Part of a small language model's weights.
Size: 8 layers, width 320.
Each number is 128 + 24 x the weight over its row's rms, rounded and kept within 0 to 255. Layers, rows and columns count from 0. Numbers have three digits each. The size before them is the row's rms in percent of the matrix's.

# layer 2 attention output (transposed), 320x320, rms 0.125, rows 162-175,193-207,225-239,257-271,289-303, columns 0-159
106:163142150118151144081141141151077135101134123149138134145111122097105139178143147103113126127102142152138087146160142130086149135120112130166141105138190140133124113117162124082133128152090126134158146129101138119153128120158128129129110111120138149160112139167102082118131091118121152133128143140127150118107100115122136115087148087125095156100147108123097090122059147125069137133147120136111137156086149139106114136130108111175065130139112116147107121156130156099122122166110143
099:114133112146114111151164112141100157105158112091129154117152138149133129145128157074112153096138125166102138144100103150103164156082156153108091146135091142143147161135129140074119106138084154145110139126109152119159091140143146132108131157134116161149149148151100102172146133150142158146144116130065125113090171098121099131117138081127156134089131125128104166078109114128129129109141122149105119116131133104119087170142145128107115119122110138119121098138129124114162161116112103
098:123130085130102106118132137123088074150112130120162144134105126127117105135097119163142083169120143103108146162149141125102104157171143086095106156138127095122137136131158147147120108128107121121154130094164136144094152097133124137171158110145120168101166104143131101139131120175152148132145129139141133166133103146109120117115153123114185116070130102097102104122141149089146107106123116122136149139115182143124114147157125142126141119124184163168135088100097116122137164171131100
107:145138087177120138086148110123159123128141134086172135102108091074147129094123151153084119096125156086097125134098183127079127137118174107108122144135142098141130137088148136153117114129125101107123163128150089148098129146114139127147114134139135140142114126134131132160126120141078101153121158123131141173150121147128161119153118146156157146159120117170092107101114149102128165157118134082101153106137102147146126116122164093124159109126092120140137102173125143168121133108204169
106:194099043141155140114116131114136110118157121163111150113136119113171106055110131165181110146159125170163141113132144110108117140086125146130112161154077105154113152140096109141138143125166131139118129108143120116116143105089152117115138158137174141083131165168092132127107054100102156074117142121094133116106154096139142127170157129163158088116082138120079132140127119137096144137154158106140151154135133085149099150113105140105152106128146111139152112122154155148113134095080112
116:146085117123120123137163108150089097132181136138146122144112135101134134149145109107110146134125136104126122105111127115100134128123143120113142178081167090154149126152153147115078152116166091147125156146114108093096157121133122101126153124159134113146120122129134150159105048111144153122126085131139081136126114137131178151145161167116145137119147133135154180139148145150168126097157078097143117115114127122141149134095160153143118109194147102157122148131138136096134108136123120
096:134097146137149113125121113122165127083161090113101141138080173179132031119134138138181104105132129100145098114135122123076138130151100156141116110130125140115159161154139122104160130122115104125131099116152130175124097138141120136143098151101145128089157120121114155182139100115131173144143101160090083154111120079124138141157120119141124151129130104154154133164111134123142149110126138100143130152107143141124146157111136098155083100134188107150138099112104172089084117133123121
098:117118156108108134153118139125122115169124132169120147100174065100131176120106114124113137148102121131124113123138085133161174117130131123114069102106100146124149093119141113125146124160106116127144139121088104166144140183122170163160090121091161117166101103122093084151114159145140144113148129156128160118139140134135123096075088093159172109096127139109134108133105125078140109165105110128082127111142135163119120136150133097111120133119058130134101131139106095135079118138150093
091:085107136120119116116168097111129175136102100130176112140125144121151114133160129166113125106143199152129165139104100117152149137111159117123192100154116127153171133125135160078124132130106113120123101129135137118185080117129139120125147096121134159119113129137116170104137112144202156151153145160116104137124107116155133108141125155107115141107121157090159129130115107142075108128121131145106117164163141110131134106138121120114171079137175124145142093104135114140163102124115117
114:122099194123144102116086174133136145078095102134075108158175173142092144129138146146099091189137127165121104096113100116105113171134131122144116144160132146116160160083140177128113130132108096208139137122146110134138114119118093118110147073149098163109137142145125116132138157116095152111101162114142135146147116122130146196124117112148126151171093144122120068148158121173077112137152136103120130102117132127142139146106132142164124136165134127153145127131112119141109077145144136
099:100126128112131154105087114114163134106139126144122116129103136159145123138125158073109142061195170115084127121133136149107147140119110163103136138127135131119114145135142127175121101153108100152107093124147136136185105078151147126111087129096124146156080154124117128122123135131153141119159111118170093100136156090134087140137114167155123175072122125130134125102092129159161128113155144110162165170134131176091087145166081079163145127114175186112139096140135109144138111154137077
104:120142123066104110134126133143164095136113148094134135146143159147125110100129140123174125128098129141132104089112147149081139117113107137091173104124120091125099113164142134148095125119137104110149122113140130096144175084142130098111124130095111140114166076147127136129114141102163119153185094134157128165092121148111120127089132071130128138099088086103080157153166119152107131089160075161135105089154164111095089117094138132151129106116130098177140125131132147150116170166131078
103:113075154158112148144154159124138116110156140119102102152156142171112085141145144136087149101124166086115107147117152099110129147169183123149111159122142140156135141097163142089136079124093108156080114169092160117135127074099156116139123188112121119119134121088132137134143110117136154081148133110138131121138123153130156128114150180128147128115130132154133145111145111149112126116139120126108141145095123129120125128114155144135107094124121146108139104093126159124163113121146122
101:158113162083110115143127122106147106116144143187124161130131125124128127127139125088116108149135152156124126158149140128120137170181146093146133126128108112140120143111131144142133119141079146141091151102078096137130157167107143151132115119093150115138082138143117153131113096113129129134138089159127150137091120124104113106085103130104100140147122107113117125107090114165093163115148102141131125139151114146094117128143096129116151132115094110148106091094110160128110154136108125
109:130193163127138147142115162116158140118099115155122107113138144131132142081139106127148126152155125168155135145150126123150125099122125143168122097188082126123064109100141119110130124157120153175121090103072123172140106118073128111143142168132155161104134140117105119087147118147139115144171113130129141129124131150119073128156101097140114130169097115111107149164094131152094139166084135181128138137114125132137121137163090109136113134090072174134108090100127133135116125119139116
102:131074121112147115148116150111189110127153087103130116137189154139097095111101149133136139089156134102118142103107098092144136106139124115093135164102132100154136189116091082160147153109108125191113123120147138129120109121153129126138160138150110146107131129118155165129117146162174128134106090105097142129116120128125142145093151185101126151124114214127136174160143093153119144167165138132094085151106124138158126099102162134095136102100126155137120139113126154137125116133135092
103:166108180135103154132098095126155090157113129129140109153123139094115121116139149112133136112123146153117110141122119141160132153129165146083154096072143121148135149127078140173108123144154118137140122078149140157124118156126113158138168127105129146136095061108142150112119142101170130109099125146159105167114114135165131128104143149137170143127095157135141122167146100127141120159196176156155169097087134120087144118155140134151134078131145094126126114105086127161106103109143127
102:114073190141131134104109149134151122141126152115108120150088160175109122109123146125097139105146141108085114136152124106138127128134077151129146088100113147162119106165124129163146138123144141156105097168116085188132107103086146129122145121134113135098126160153154111143126144123103110139130127160134114110087181135136113121114109126146106163107114145143145177136132091175134150127104099140145122125119095107141111120103122157111072091078086137093058124149117114125093141112133146
113:153138186148154171148118170137065115123155119146098130172135156132138129111141124157117151138125130155135144087160146159116128148126117145135147084117095121170121078158125159150110144161146136153188100107123147128127123130154180133122140099152092133125162120129131144114123111133127138100108111132110146097086124125123094124101137101118054181142110142148151145150130103159153122126118123124180104110075131108127155130125121158155063159124129146151128157125120139177153134155143142
099:138154161114077098147134098075117131138117122093160119150128118163116155153126095152138103151109097117085119141132109126176120113094132144152077131150194137083164161150116143085152172161116148116158124152120145110108103155136150137113146132117104117110122113132121180148136101146141119139124109102116124079163123146158091100148094112116144122148146130140119099148084172130092142094132132177127112128165144105102110106108094099134155130149168120143083169148101108090126141156112167
113:089119162113074135081146127149124141146116146177140095152146130138143164109154139151144140078165147152157124185163137105117124135156120142189084139143179131088124117107103129145114115089081131153126091137082126117154120099120150169093115173159151128123138092111102121098129140124112120090122130128139148127133124126133095161104115139146099082179123118141128167119125126108105102133085135139100204128147131108080141092166121171116122133091099102069073144105117135119143103116116117
094:127098126179096081117153192164134153156137166118133141145152067100161139148142083153130165086120136116121167083129127097152105158104145132133116143104116128106132127118118160093133065112116104135123102161126158112102141137200152120123145091133126145118112140139114117145116098156103154114094151106121110109171143147145154094125123147124113155122122108108108155098144109105092119127163126112103177096121122141177124150151144177099148119138120159111094125114159113097147168181087159
100:134145143110172126133137091105108133146148092084112124178108166131125128144146092137146101129125078134125141128131158143090116137104158108150110104145142137151113137161144134112095142184152106126154149129090168112080151095141083131120133129104083115134131163126155137107140124149086113140120136118081121140135161078162157110133132127122124120155168087136106071127115151110119182105106144124136150141149109083138119166119082125135115109144145147131119132185107106090175132092126133
109:107131059112092128116080113152149114145106121130114112183080068140106096157117150137116145138113103122140148108141144104105108167151140127142138122158135107105142120142138123166095131129149147152133114105190171101121145139097112104123104173133102127153162140148123077133131156096088137123132099136150134138119148084131109122218137111088142132153108143132107131134153094086132113147157156142143102102109128114140144142111126130154113129160095150164131100130180124105132131159083179
105:102120077117149117128111107127124087154111142082106116131126156155155131167130141110120129109074102129104166153144117128165082109126111145156172139085091108123115112095098109160124121160137123137166163129083141138169183139166147134141143149102113092111114129136107150124107124128091120101140123136096079098128098133134153133105134164106120121148099128154139131145159141128137135123105087109139115145114115101127149132146143140119128166161139146139117121152137126100136137110129145
094:155118161148139095144147094148092160152112135089122134154121146134125136141128093166110122182083090122125137168152126135083129172171135086156109121093066117123117153127148153081157145131116112156155098092107119115110136138133154128153108142125119087134160130120125144121133152145079104127147175176107116161145142148165132132107134099109113159092132117116091092124095136144130136147077154121112111128152138070142165105095097104106139144153081106182182133144092113084128136101175146
108:113105138140130132127187145143096149115127122152156115108117087113168132184118111144126114140135149086130121146143146149139088128146170092148120078095100133109132133112161128167126127140111125144081169147101082150126086149151133114157131121117094143135076153116135081124133124150055157137126113096119117091181102093147151130138121115135149122149149114122136105081147157107179145139122171100111174159117117124147141133119129138164120117143100146121121103169137116154108115093167131
113:134176156111128102132123105114153162149135079118157124112140113074136145153136100126108173147173103172139137103139117141138136107125103117144150072132137152122101097149120084110131131146152118082142111065145112083134139140122125121075125113107091140156101096138158152111135070130129123163100120157113116128166132104157154193126157119160129132136141153096134078108106120130110122157150125158088075110141129134130145112133101124118149169140186110139167141119112116127146136113123104
100:179145129142106112143139132109116126128136131062152116167124134124097128114110156096173138065135095137093120163140106099142103149117097156098094121117149151161086134128156085105111123140152085138152129141110156159098130077149103122124130156128121118122099112118109109099133098098098085134110144113117108130105130092136125104097152126127109146129134121145160121117163137093124106125121161123124177144089089165144125151154080116130096114147113133143143141139130100100130127081121127
098:139127108124111111115110108090082114116138137104140101134114134142123139124156127165133124118113146114123130125132147119126083098139163163148150115133158116144161107112131135149107129098127138109100126164152147101122152091117098111082130113117142122144124143128122084173135134137119127098136117088180142167120138121148201112121133150120110119102129144114134111092162112138090105092122114101131147122129087145080149114119111146092110100127128136113126131135105142165158159119101145
102:105144102114081116124099158138105161108112146121114122111145136132126141132136153121127120156131144126122140094153140167135127145155113162167090111078094157124108143094112150145130099127120125144128139178103134075116131129108130107099133123153121109144135117109156133115141141141128147156170109118146127152133144098145097128151120109121109129119148078100151161127140129087169124128097131086125080118105108111149113136122123131089183165134131153139148103101136092126153165117145124
090:121094114115138145119153100122134110151147155141115098147121117107131111110090119168099130119179091101156159124141158137152137109166127155152137114144189102118113121118120098152154168185140157100122149138104127099131193129126144068163124116137126139138115133109130117128154129108160074111092121128142169123156170149178141141125064143112111117153163130140125142103137135136135109080103103104137134121093111136093132083116101132123147143119101142109167114101099117145103102126055153
105:147173129127152139145124138101088126166136120091151171140144143155081141081144118104128159101128111134110128078148129154126116156113127150100132141115140128119162170131134127118073107120154133102142128125126092147116119130141105155081137094065141122154103151104117117083145122111131152124161157131081123117110097092132121134117187109126150158127122111149133127160106124132088151139165119120097097126177107119105131087121139166115124127143188082117137132112108104106119150056133102
088:116140132132136112114115139136109122148116117105137112073134167142130114225148141104135159126109099137137093155099138141123120126140097167142133150107108121086099151158127126115162098127118100128086117127114127090110148074129120125135145163061170102142160150127139107092137110128137145104108128134129126163127145189165113155108144146114086097145106101119159116146148142092104128113130163104112126181131119132172136148090114170112132135144119141102147103132127146127154145111140134
086:097120142137107129119132189162122179109129131111101129146106116113132113143128145081118115130134139147160124150135128077164123138156144133128136116112144120184141093096127157110154131076124122178121147176147155140138110136132110111091156123143104149157155140114129112162110178111140109142095131103124113149116112172118107132124119103142138136131169113128161142118148124117176134100074118140149095138123135128173150112106154196139133139147108113102154153093165131128148154158125138
091:152146142108115129115121108115126158080063165095135108127107103139109125145126155133089135094129151143158150163152080157151107156117141097149178109158097149102157170156116159148137141125144136090111110115125134154161144119064099108133110150167101116088148110109127131127166153121162110100128153120126149098121158137133091132153105084101140120127125154111189104110086129103118133114127090157145128117152140155158127150125087118089132158148132155127106126138147110160155142151121120
089:144174128121168177106112116137106148112141156126137140146133132119112202109061141106136068142105133131124140089121106100165136106125111132127136120138119128112118142113156105133123113123142131091100162157105112103161096135133119121121152175138148142099118120150154144100131113116138039122112149131175179116127146116099090153127115134114128127204123113151136070117115144136132097149124117175102108083136125093127159072131116139119134136081100153110126129118138119172110098108170164
092:108148074152114129120134122118140160140131148104137143161118143129089096124115126134109129136136167145120152147133112157158156113156169153107179152137135148042148143114141119128156142113121169166112119079113148110182146125092120118131113105099153141085125147105118140171125137101136123095120096147139123150117126122138156128166124101076074171100143140138161139136122114167110116163116118111120132131139162133151129149101133157108125138146130128135143149113097104163096144132092113
101:109128156150143144151149188098121131129122150086139137123103165157093144105117100098126201097106153114107117119151101164137134136193132134188102161121113132127103174147129116135129114118166155134116125153128115162092094149096099193111139126127119149153130151137115134126142131143081125120147111109123110138103113129112103151119089130143119111133124151154112106158105160151139117106139127125099150109119151139122118111119163121122113163120127133122105134090117116141130148122169120
086:130106120125109124141126110168120158118117115192177104100118116125145127130095112131126147118148140119137128146106128120130133172146101096089128126080149163119119116125149143145136131108166072119128090156133137133106120116115133107193141170107150155120121121111122128167125132149181092120103143158147114133128140161131099117145084143113136130126133109112157127131111110123150187115114158125139162167187154134077111122118120127106106066062088085116118095092176133134119122157121147
090:131107113150140095177123109142100158146127135084138090140150105138140148104122066102080159127094096143096140156087106117150132129083113145105106120136144063135139114169165133127112142135172111098117139137135125114121155114106087133100131171170142112129129126131142133144138114135103124143137123145142118122115126084135135147114173146119117126150124136146134108158162110143096120124134128122063160104107133099142154092119167158143132123165151114117120109118114150140110134157111168
088:143110175126125156139115144150111114137123110163094127136119133151107114131105125136091078128141094160128148170130187132183163151118128135128109134157162160150109097150094128138150190149112155134165113129134144130149100077114136112081091091150174097143101136098129112136144071142129145096087113145101180130138142129143134129119130135155110171119130151130134120125131124128102159147090128109112140118093096104155111108139121178159086143163140123107101166119114127098128123114114166
087:167117125150150129133111142098111120109114141184110124115164124130110135119106138148132119115138153140156125137104086159116113125108134130153203139131107141169131140122078132120125129095125133141144110124127160141157143151129135155128134158118182093136150151119105094117098154168115134146132150134159102119143120114127121136194134143129128162120101125141134134152129110149121144102111118122118124157142149128159124133106152098134068089123130171163174108136133107099115146090124106
084:119169082155132140112135114155114137151166140165123103130162135137133109088076082151113134124099129121160115118119155087132147106071128101072124110143118113130134092125123096160115156084136145160169130111114117142109132121120110111133141131113138131142138092150120159158131133154101124130141121100149106125150133158134142131163161093154150096131172101156114178132129100119115118094135145141114158145099131073142132141133135132125123128139116157125176128149161110150113083123151092
100:081153062138145103093131111138127134143126129128140096097105168141133112076095100133111131102104146107134101143151159144075093102105137128131139133099102134146162117123174145158134114142140139142121133121117122132099156128127101110150150107156153099123145145148118111131149159155150118125116134098099112121186094128136136161148137106077162083118055101143093105167144159162125121130122146056067146140150166119124116172110105135134120122112161136102142091122178104126114122129095141
097:162147117165127119095132150108110130087128125157126165124143190153100130133108109126165103104141118126181135101129108146138119111155099140138125128130141176133131143124143129113116100131120112144141122129138132126156103104136095124083151103082135092072129129102123138127128122135098100122147136142122141157171106134118113109155083139151110120124134160132129127118117150097131147111066114188139162117165170121154166122117148129105142114134123147105150092127153124158124162122162101
113:140078118105107130153113106119145092140129089107156150124122097150132131108164111153149156138114112122137191173126133090179118127127108138122145125126139106118101080143154084185139127098123139126117130155179131122111139109108143126120121117111111116148158106119125149162159119109090164162173138115142124184139104132108142126137154139102117133131129129149141126144105108107115115150119141098070109175095102116153107100117111124163162120116128083124094164124108110154124080148136123
095:142128133131154099171147125071112122108133162112129155089176124131105122122150088127130140113123124128148111136082133153133125099116098171106172157118147115094156128125124158144156126113168139155079120118134092171113119141116072115121072118145099139118133134143135118141148119106111142180167131102117120132154134083131151133122122163148059153146130160128163141114142096142144145145138104178129134111150118185152117159099105111178111131131113150080109154092119110140188138095125143
102:141117110093134100163123167144111139150130137135184160139149107140147136138111107106164096115120093128121141154125084096141150075102117138127130102128149144086067159102106144113126146098153130122107123133115114143139121174124097135186128131142129102132093134110145138146134127128152109116134121113137121100161120121099093136108121114076143084150110144137149155110155117124168100143123157127094062159136139145113138179156136139156187141124134120121122117127138135106137138099096125
109:120143168103151098119168142169131099145101158088171113136115180158083166124125100135102141145109130120145134120153094094141121107171142117151132127130130123104116091129131133141136132136136114175100149171101110178117115114133106121146119101155129108134114121138151156124112182091115115100105163123123166112102118130166146094129127102189110114148164117144163114153139146114148139132130117115148149085110152110099154114133143083175142144093142114120090126123143106130125090156140085
095:189164137124125125157106089126160123112157127112140169108116089142120107149127119142114147136116111133154123111131121149131126140128137134134099100117143113122110117113152086114149147151117131131136092118177154116156100093133081139119126132111129166131103149116152164160101177092064136119139151119096124141112117114131172095135139115150106118096172139097085138145153134107090139161126152162133057125151126124143107095112143121145153099110138119156116150162115108110150123113148134
112:099164184116144126098157110156096123174115111132161125129158074109114207085130141079080092161152130137134149154127167124116137131112103126121092166133142150119127093126115124144153088146165162116111102146115152086147148097160145119167142099092109119141115139101137129093121121151128152091153134144142141079133148144172140150108153131111152145084088120118135170154167114117116078132128096126147079116108102105118139082156104144136126150122134141150086156158126126175127107125100162
111:143189135140145093120140110113110142122093107075132107137154145143117133096140129134114142141136141113103141151118148122148135151086102157187187154137141117146068156132128099120132120092109110133105104145122105114134107142127100144157122123187112084129157145110139119120112122143104127161127129152131095114096149111099112125145161092149114156142167121094117107150187106160115105145111134115085164126118135119162169127139114124155152138091156065095174080154137161126178095112097145
103:147139116145140171148158139108087121114151167141094129109135112134129120124134129132162109120113103136157089148112115123135108136157134157127127079144149145131095129151111103123100127093121125122105151160106137133110119110159136184104169175106134137111149137131103110124123146088163089117090157101123109133096115139120150139140079120150138084103140107142192145145114130121155132139161185133157118125107101194138127149156154121146135098087147165147077180126122073107115148115107141
114:146100090150110094116187124161119101187170141092159142088140098114141090109157136106108155115151128133147122106150128107147120138183118138131105109124130117099111101163117110131129122139138143096157130121127098102126124113121141117121109118118119092159137132145152117112166131110128161112145131115118117146108147161144138162125141124089112145042126143133143161077113157115143155120144139156159075087129089075137133083081143126116148116146116103127103133158142101102133099106105084
116:173132133169156129148162123137168103116151120186112121101095101120111114130130125182140129154108121132143160063116115119133117078169133106136146123165117123129183129150106144132131116105138154130123121161135177110081125171140117161104126152146114128077153090136165122133153137181132141144102135133122168127123084144097146112048130142083098116129110109106159156118131144079094146110117106137113118144080115138156172114104146110138097114096144136138131115099192165136081116111095140
107:104139139104133167089150138145144141172109126119124107114112132119113126153156109146113117152130120099101166138103117119123130165128145117145120120144117181176159155110140126123148145160136142157192105111156153146134117137119086131130105177160103127155127123106133104132151146126071121155083125132148131111166103171157088136159109160115125160142130138078163118152152132128158109110091159190141097182134152122108132114146127141099158140115144192122098085094161148074122104117167135
113:120142127127138130117131111170105102124125099092129130111097159102112160111140124100160116120115136161118142148107112134143103116103106133081108122102127123085129146138152149105122135140147125105139104124136100146141114150106089128139109095162113132099148136136117132104105154137155141130122098176103077170132100161137114155108102114125128171098108154092174121157141163139157090152152162101156111189125171128109124192098113124127200140177147136196102156147112094139117143158098156
111:141148115115160147105126138153086112141156161064135127149109107108176161144116191114119142097130113117134162084133150131109120123120089135125102145119124132109115138136126106095126128117141122119118143150091118073111110120127120101132161118117084176111120133137131160114116141119135148106128135167140129102085152147136099165122105098121109073127134106125109119152116179095075140140126116130118122099123119135110157133093129167099139159134142158123136128130086104142109147103162102
114:121108114152122120079084089136099123119139136153073151138137130143151091135137137103147128090109130128114192116125121177143161139140089132134121155104144160088096128165099055114116111133133120143141189138150154141130124118125159143155110154100099114119126107097135187117144090107079159124081135118143146098113132122075119156138142147174104106133160109143127166115128154143139151124107138117104109131122098094125080123092143139154121125132141121151144135130156223140148105159118118
105:121125163121097122179123115128136106096084166112126116145094144138172138132154129142123135187101099173082140149104119098139134155163137129087103114138142103106103100149123135113154145170131135100100125084117107140096156144090129112130096115074141105136163103100121102119152185120130145139158128129138086144169103139128122137082116090152124149137082088111141112142160074121127115116117093147096118083170164139088141151171111164106115171136137127130145120135136080097132120136123137
114:102170141126168117107113170100110122094144112144111129150132113150118153122126095160119144169133108124110121142137122135103119129144126081154157143169105121125167110147148122098125116118129115162127114134084142104130096092127093144135094138169121107084112165154140129090097108183137135102136099162135129135127125106150138133149144143120109126164156112114118115143122137138161163128141100125143104161185156157146174142135136148196109183132127174180121119145179109097128167139122117
106:125141098160132133098172163209145191067127134184115123144131119109158123161163147119130114092132153123150173104088136121106129123135149129141161131128138156102109114129107137093163127119092131114145141137102152104119121130139108131156139160160139151119108117133126117132122126116146116145109129108148117106152132147121157168123134113104102149179133111132138165124135139128133142107120172123128074139123145111114144127154115128136155126156088093133126162139202166128118089163139146
105:116138121109132135135074103127133113106141132105122114141120125158114130110113120122147154131140132149125152143134107158137121147131143139098115129122149145114117124142139096143161133125151161122115095131117147156113111124131101200129099110115098081078117116127140150146131110129145115122146116163122118149131141116099118061158072138122127113145144150031091120129099139138102131132127138136151136135152164141076083132138146115141088130136153118130135132116105086147089097137085047
115:077133114110126144122169133099113117143138156156163137131123146156144116108150150117136168100126141124147153117140146143112136091100120098155131144094150091104140109117148141134087124113117154094119135095121146101129161121155148135147104123147117104108112143115158134086166116115132145179121137163180127101134105123093127156107115153071086119131146134151149147117108094127105081149113100110114089137129111145152151136143127108088115121110117085149148112120103117113141115124173152
105:089129089155143175115135190125136123188150145111109159095165152105163122107122121111174080141129127187121112105085138140129178093111121124096145126097105145128096153141156105103152141161123139103129122108153135155063136167106128148186131141108135143116161127124153146118117132125126096140103099165141111174152149139147131092137148093150179146117093093154146134106139127131165155121137136154111104127129087133145125185118126099122121176131138146150204121112091124193132131089175162
115:120113108052117146114108173106114143140085152122098119117160142116105106162145129090111123145159116165079115128134134173139124129121127119145155096140131099128112166161060139148086169145102165122140185079119109138102104124110110091112131153137097136150126113116112103100134156156173095136157147116117102101098115155117100098127117117168111116170126132103117093143085163154171129156116182122119125161126140119131122139114154106132135118152144117158147132122079109118144137138149110
112:112145091127100141137163167139161137087130124165124161122119107122134127105138139174125144104167143076170124079131160133102106112129121127090139121119112124164168118107127126144106085084108138147164104159146136121133124105134154118117174095165142138128170120140145138117148150133176118162112116135139172144117087128115112148135108156122141130177050163129148150153139156093154119105181158145149095095081104096103120102116163110139142117093113157134120150097136167171104116107132144
099:173146138136165132147127059138106163108214102117131118080167107098138179141162122097132092141137092137143102162170163143110151141146097133083098113094140129150126166157110146129143100165083087099130115103102129106125144121086121113130120111127140101147126122104124135127105100177132122104098112096125125104150119113099127122104124134148053127116121111120121127111118148123117146127129109114147140120126115097148146113125089111132126187136154109076140173110095158142095125099110158
112:147135109094119120099130134107139124154166125181098125092089103129122146105127133140162143112161169123123102128123142147166117106113124116143083153142131136130096162111144119110152164148135152110122051143109149104108118134125138121088125175109165109090153105129129112101158121124131098120130112116129142128145145075123124114118122112146124098133127137172140126087122133106108090144109124154141128153106137189161088138089078084084066132116157148092122128093140125119126160079095145
120:113183112097091143132149134115146091123131171137142130131162177128163115157078152135141122092125155092146045143136141159153102107112149143121120117118148143123125146080145124156168109121122174114107137135102113116150125131126117143129134163114156164117106149122132117143110125106139130146131098078127142159126126181133109144161142088101099086130131156118094138123146109159156151145106093136126091130141126162127100114126152182110106124122138141135102142109118113174126134127161099
111:173087108159115103178127096116150146122150124119103135142107084116093117097126178111141116116131129156128081079119120099109150124181126167117154144143149116096151166149091162112134102132112132080122126112098153103141154132119156184153140143157128146130127136164126184132124130129109117098153151113110090083091135094083127101083157155121068098114116115147122152135125117149113117153151121145133109080118186189124166138133083117131099154152146110130120141124134151104117127103075155
103:145110120140108141081122128122103105134114132148094140145107098117156141114085158134129138156133119133108128106164079061124120153124131114107133150142145104129122157142096127123083148125086127184142146144112117144121168137144146107120153079143120103132132143144153128167129153126131120072113145081095125108097139138125109091129130111129118073146126093120092184123132092112107138104161124146155142108078124138125102123164129145113085145137111134078143128125129155139125104156104180
104:070074121166094127123120105145129108082113135164147131084112147121148136135167152160133159151139124142150141145113127148096099120131158107101119128134182091164121146144143131108107127153155103125122130141137148149129132140103114160112165170170123151135140124154145088125142131124121125101115133147127117134161112128110089176155151150140092163122110169125135157122134130144164139153152103154136115117136124156085118109104165082165150120159154141080075158148118168092182134161124104
# layer 2 attention value, 64x320, rms 0.11, rows 34-47, columns 0-159
106:089110115108143131132140118143160115097173125119130157109117104103130158081125122138065146116160112105152075129149167144162148172135207128109132144142116137105133149164146133137105100099121119147193150131114150139121063107113112155124111097120142127162118142147118100143118104117125141089136110152163097118105148147162148145125159126073144107100115160158118134144110130127107159103129102132127096107134111108124149118141137142125194114104142162124069119133135148103144147091099094
114:148049090078099149176128122114132128158064115108129164105122136132121116172156097142097112103118142123136129131110136163106115132147111158122134120113167144123129125120120157124126131114156084123164112107132094137138143119148120138104122109114129134102155111155178156190136104102114120134122097114172079111107143139087121155124102133157095133123122116143153111116141133165126156168106139132078101122097075131115126122122128137150163106119123110107152150164150142117107080147101121
115:148121130107146122127146149118131108143094144132086139108136125125113121094174124117134115120118176168103096138118136104141158176041155125126139105137124137122151161128142137130119142159123083102100080147123135110161096139150153084127142099112144102132114134127155138135164112103154114121148158153129142149113121161153123100151101168134131116129098139130127126172074103102116177188161131154085091128144159117131137083119134121107141148164137132138138124117144114102179116083118112
108:143144118126119149120138113112141143163150139071134124141124111115129152125137114137096108133163153128132092120162156134129125132129074101147158121125077143137095165159131099141122137089166126113145072157122133140153131152103137115151071113108116150123116138135124168124124120134139139099145126143059124080183108120121092118144127130102143090120116159120141131114117134165122122163124123115139094117152039089163146176131144148141133161162142134103138091143109165126171078128134144
119:113123141108120128112147163185119158129130147108126121093150128116134137113109101127057143152130115139100120141114087169133106154149123104171207110146061137150135102114150128187122091120116091142161111124111089162148122151146070122150115128098101165137115139116135118122118143123158100105127136136120086161131110125104094127114124095214151164088117113125129138103178099167168138093131090164169117084089146118109119100110145104146141147127088111099071142156110109136089099146103157
110:143153157107108108093097118114116142127119095165128134134098136151072122127122164140105139147136123153118105123151116139166114144081129144129137171140146117162157148133136115133142148136152187122099130113102155138188125125127111130102092142077129131104133140194127077140104183144119157179148162122112116103133114152080105122130151098095105110098108163088117126133131170153084115135098126079101171131142148142098140113100176090146151104104096166070106140156127136118139133138122119
116:124140118137127110142100080139130120204198107056163144099121126149143154155096133156108144133130149093134145122094148121143169138163117141132134149116140144145124126145122160108151156123129168100168132132156122169141103119162163122101129106105135117124118145155138140084161109070134115119113177107156159121091091133150130136108128099123177144134090129131151110114128123116096134068113138110112157135146127115100148111161144116129125142111127180124162123114137154144130135109118110
112:155112139161129053153103097126141131170143109185173099103130176099152103148091107102160136114115086120126138170100132076086101146099119145154176174136099134108095141098126130143151171107151100113157141126178081112147121117132139109146110124129150106121118102098107121145134151140131135110131122097103144139171125142111129106096154107143138136133143075144093157104123112168133133170135132127141155071135179160146132141130121115153107153103149132099113078141152140170173114181107175
111:112133150163132123105125153072159128123100125140096141122130134102102096122103109135114113177142139120137107147159098143173113112137172133153144137099130161098126132056146099128147167083144134115164138123092109178124176075151089111118121152134121128131163147119141149121148131140125146150122117152141127103107127139104153139146132119134128129105123094145115149110125091108150153107118139182147123124149111114117141138161112104137146122141096116124183153174111143079136133136125086
113:124173153190132130196153163088149145174127143069170110143150149128163100101135109107109165149098112134150085130120118121121112121141112134094087101123133105111096115168109129126118089116169156094120153174168109129117160139130100141168096145071097132122156125137148125133145126141170124116151137111133159169110119139141082155110119129100135119123119144115075127131095118135149163139104121169110173131163171112117155122137137188131143127122115169096088168083101142135100140134106073
115:169106081134124096144118151094136101139087125114149112090162116090055159119156115129120143128119135175172174139106139107116086141156126110118121122178154105140155086109122160143101117112157124077141145160103131107140128122149107133136100110132087116115130108159154126163083116138156154105117127131114142135105130142133141092121114107125100098120119110165157134144131123083124143127125147118113180125113148079121140108141146143145109083126121114102129129133162167114121090080108119
117:135141122137134099099107123118126097121131130142122123155159158184160128171134045126115137112129147172125154137145111138151142149105111145143146180190129157098147131144138123132169133105135123136106167157147087126130138131143087129112110159100152097156163179149112116158143112137125143149105119151123160156128094126168146158144099098127144135150125106129151119103133156108122143123094121075118138134118111131183131098137103166145122126150108104149126152136149136165184129118118112
115:116145113122127153113103109113103139120123124143110139118116119128123133142148123138154114131164095184104164143134102165064178134103117178148135142158128181111147163101113159142101099109120109141102109099147129142141063161127145120135156143144143157133126107120098110110119124113131125154146099154121136131086169112141160119127106111102117150123181109146124151122071190119134145110125107144158107113167114097129145120113147103142148137099123126131091153127117138126101127159138099
109:112155131151114117116124094165133129139096172122147143115138100122146143110074104107133084097135109121097132146093145122133150105113141124105110141115117159062130105140092145123183114145114141112126105121097105110144128102147146117187140116110103107140123112150130107127140143151154184160137119118131079136122141131169148098148147125169136117115160090169138141166122134103132109133113118101111120119098126168163140132156166162114142113156158156106130097101158082146121183152103117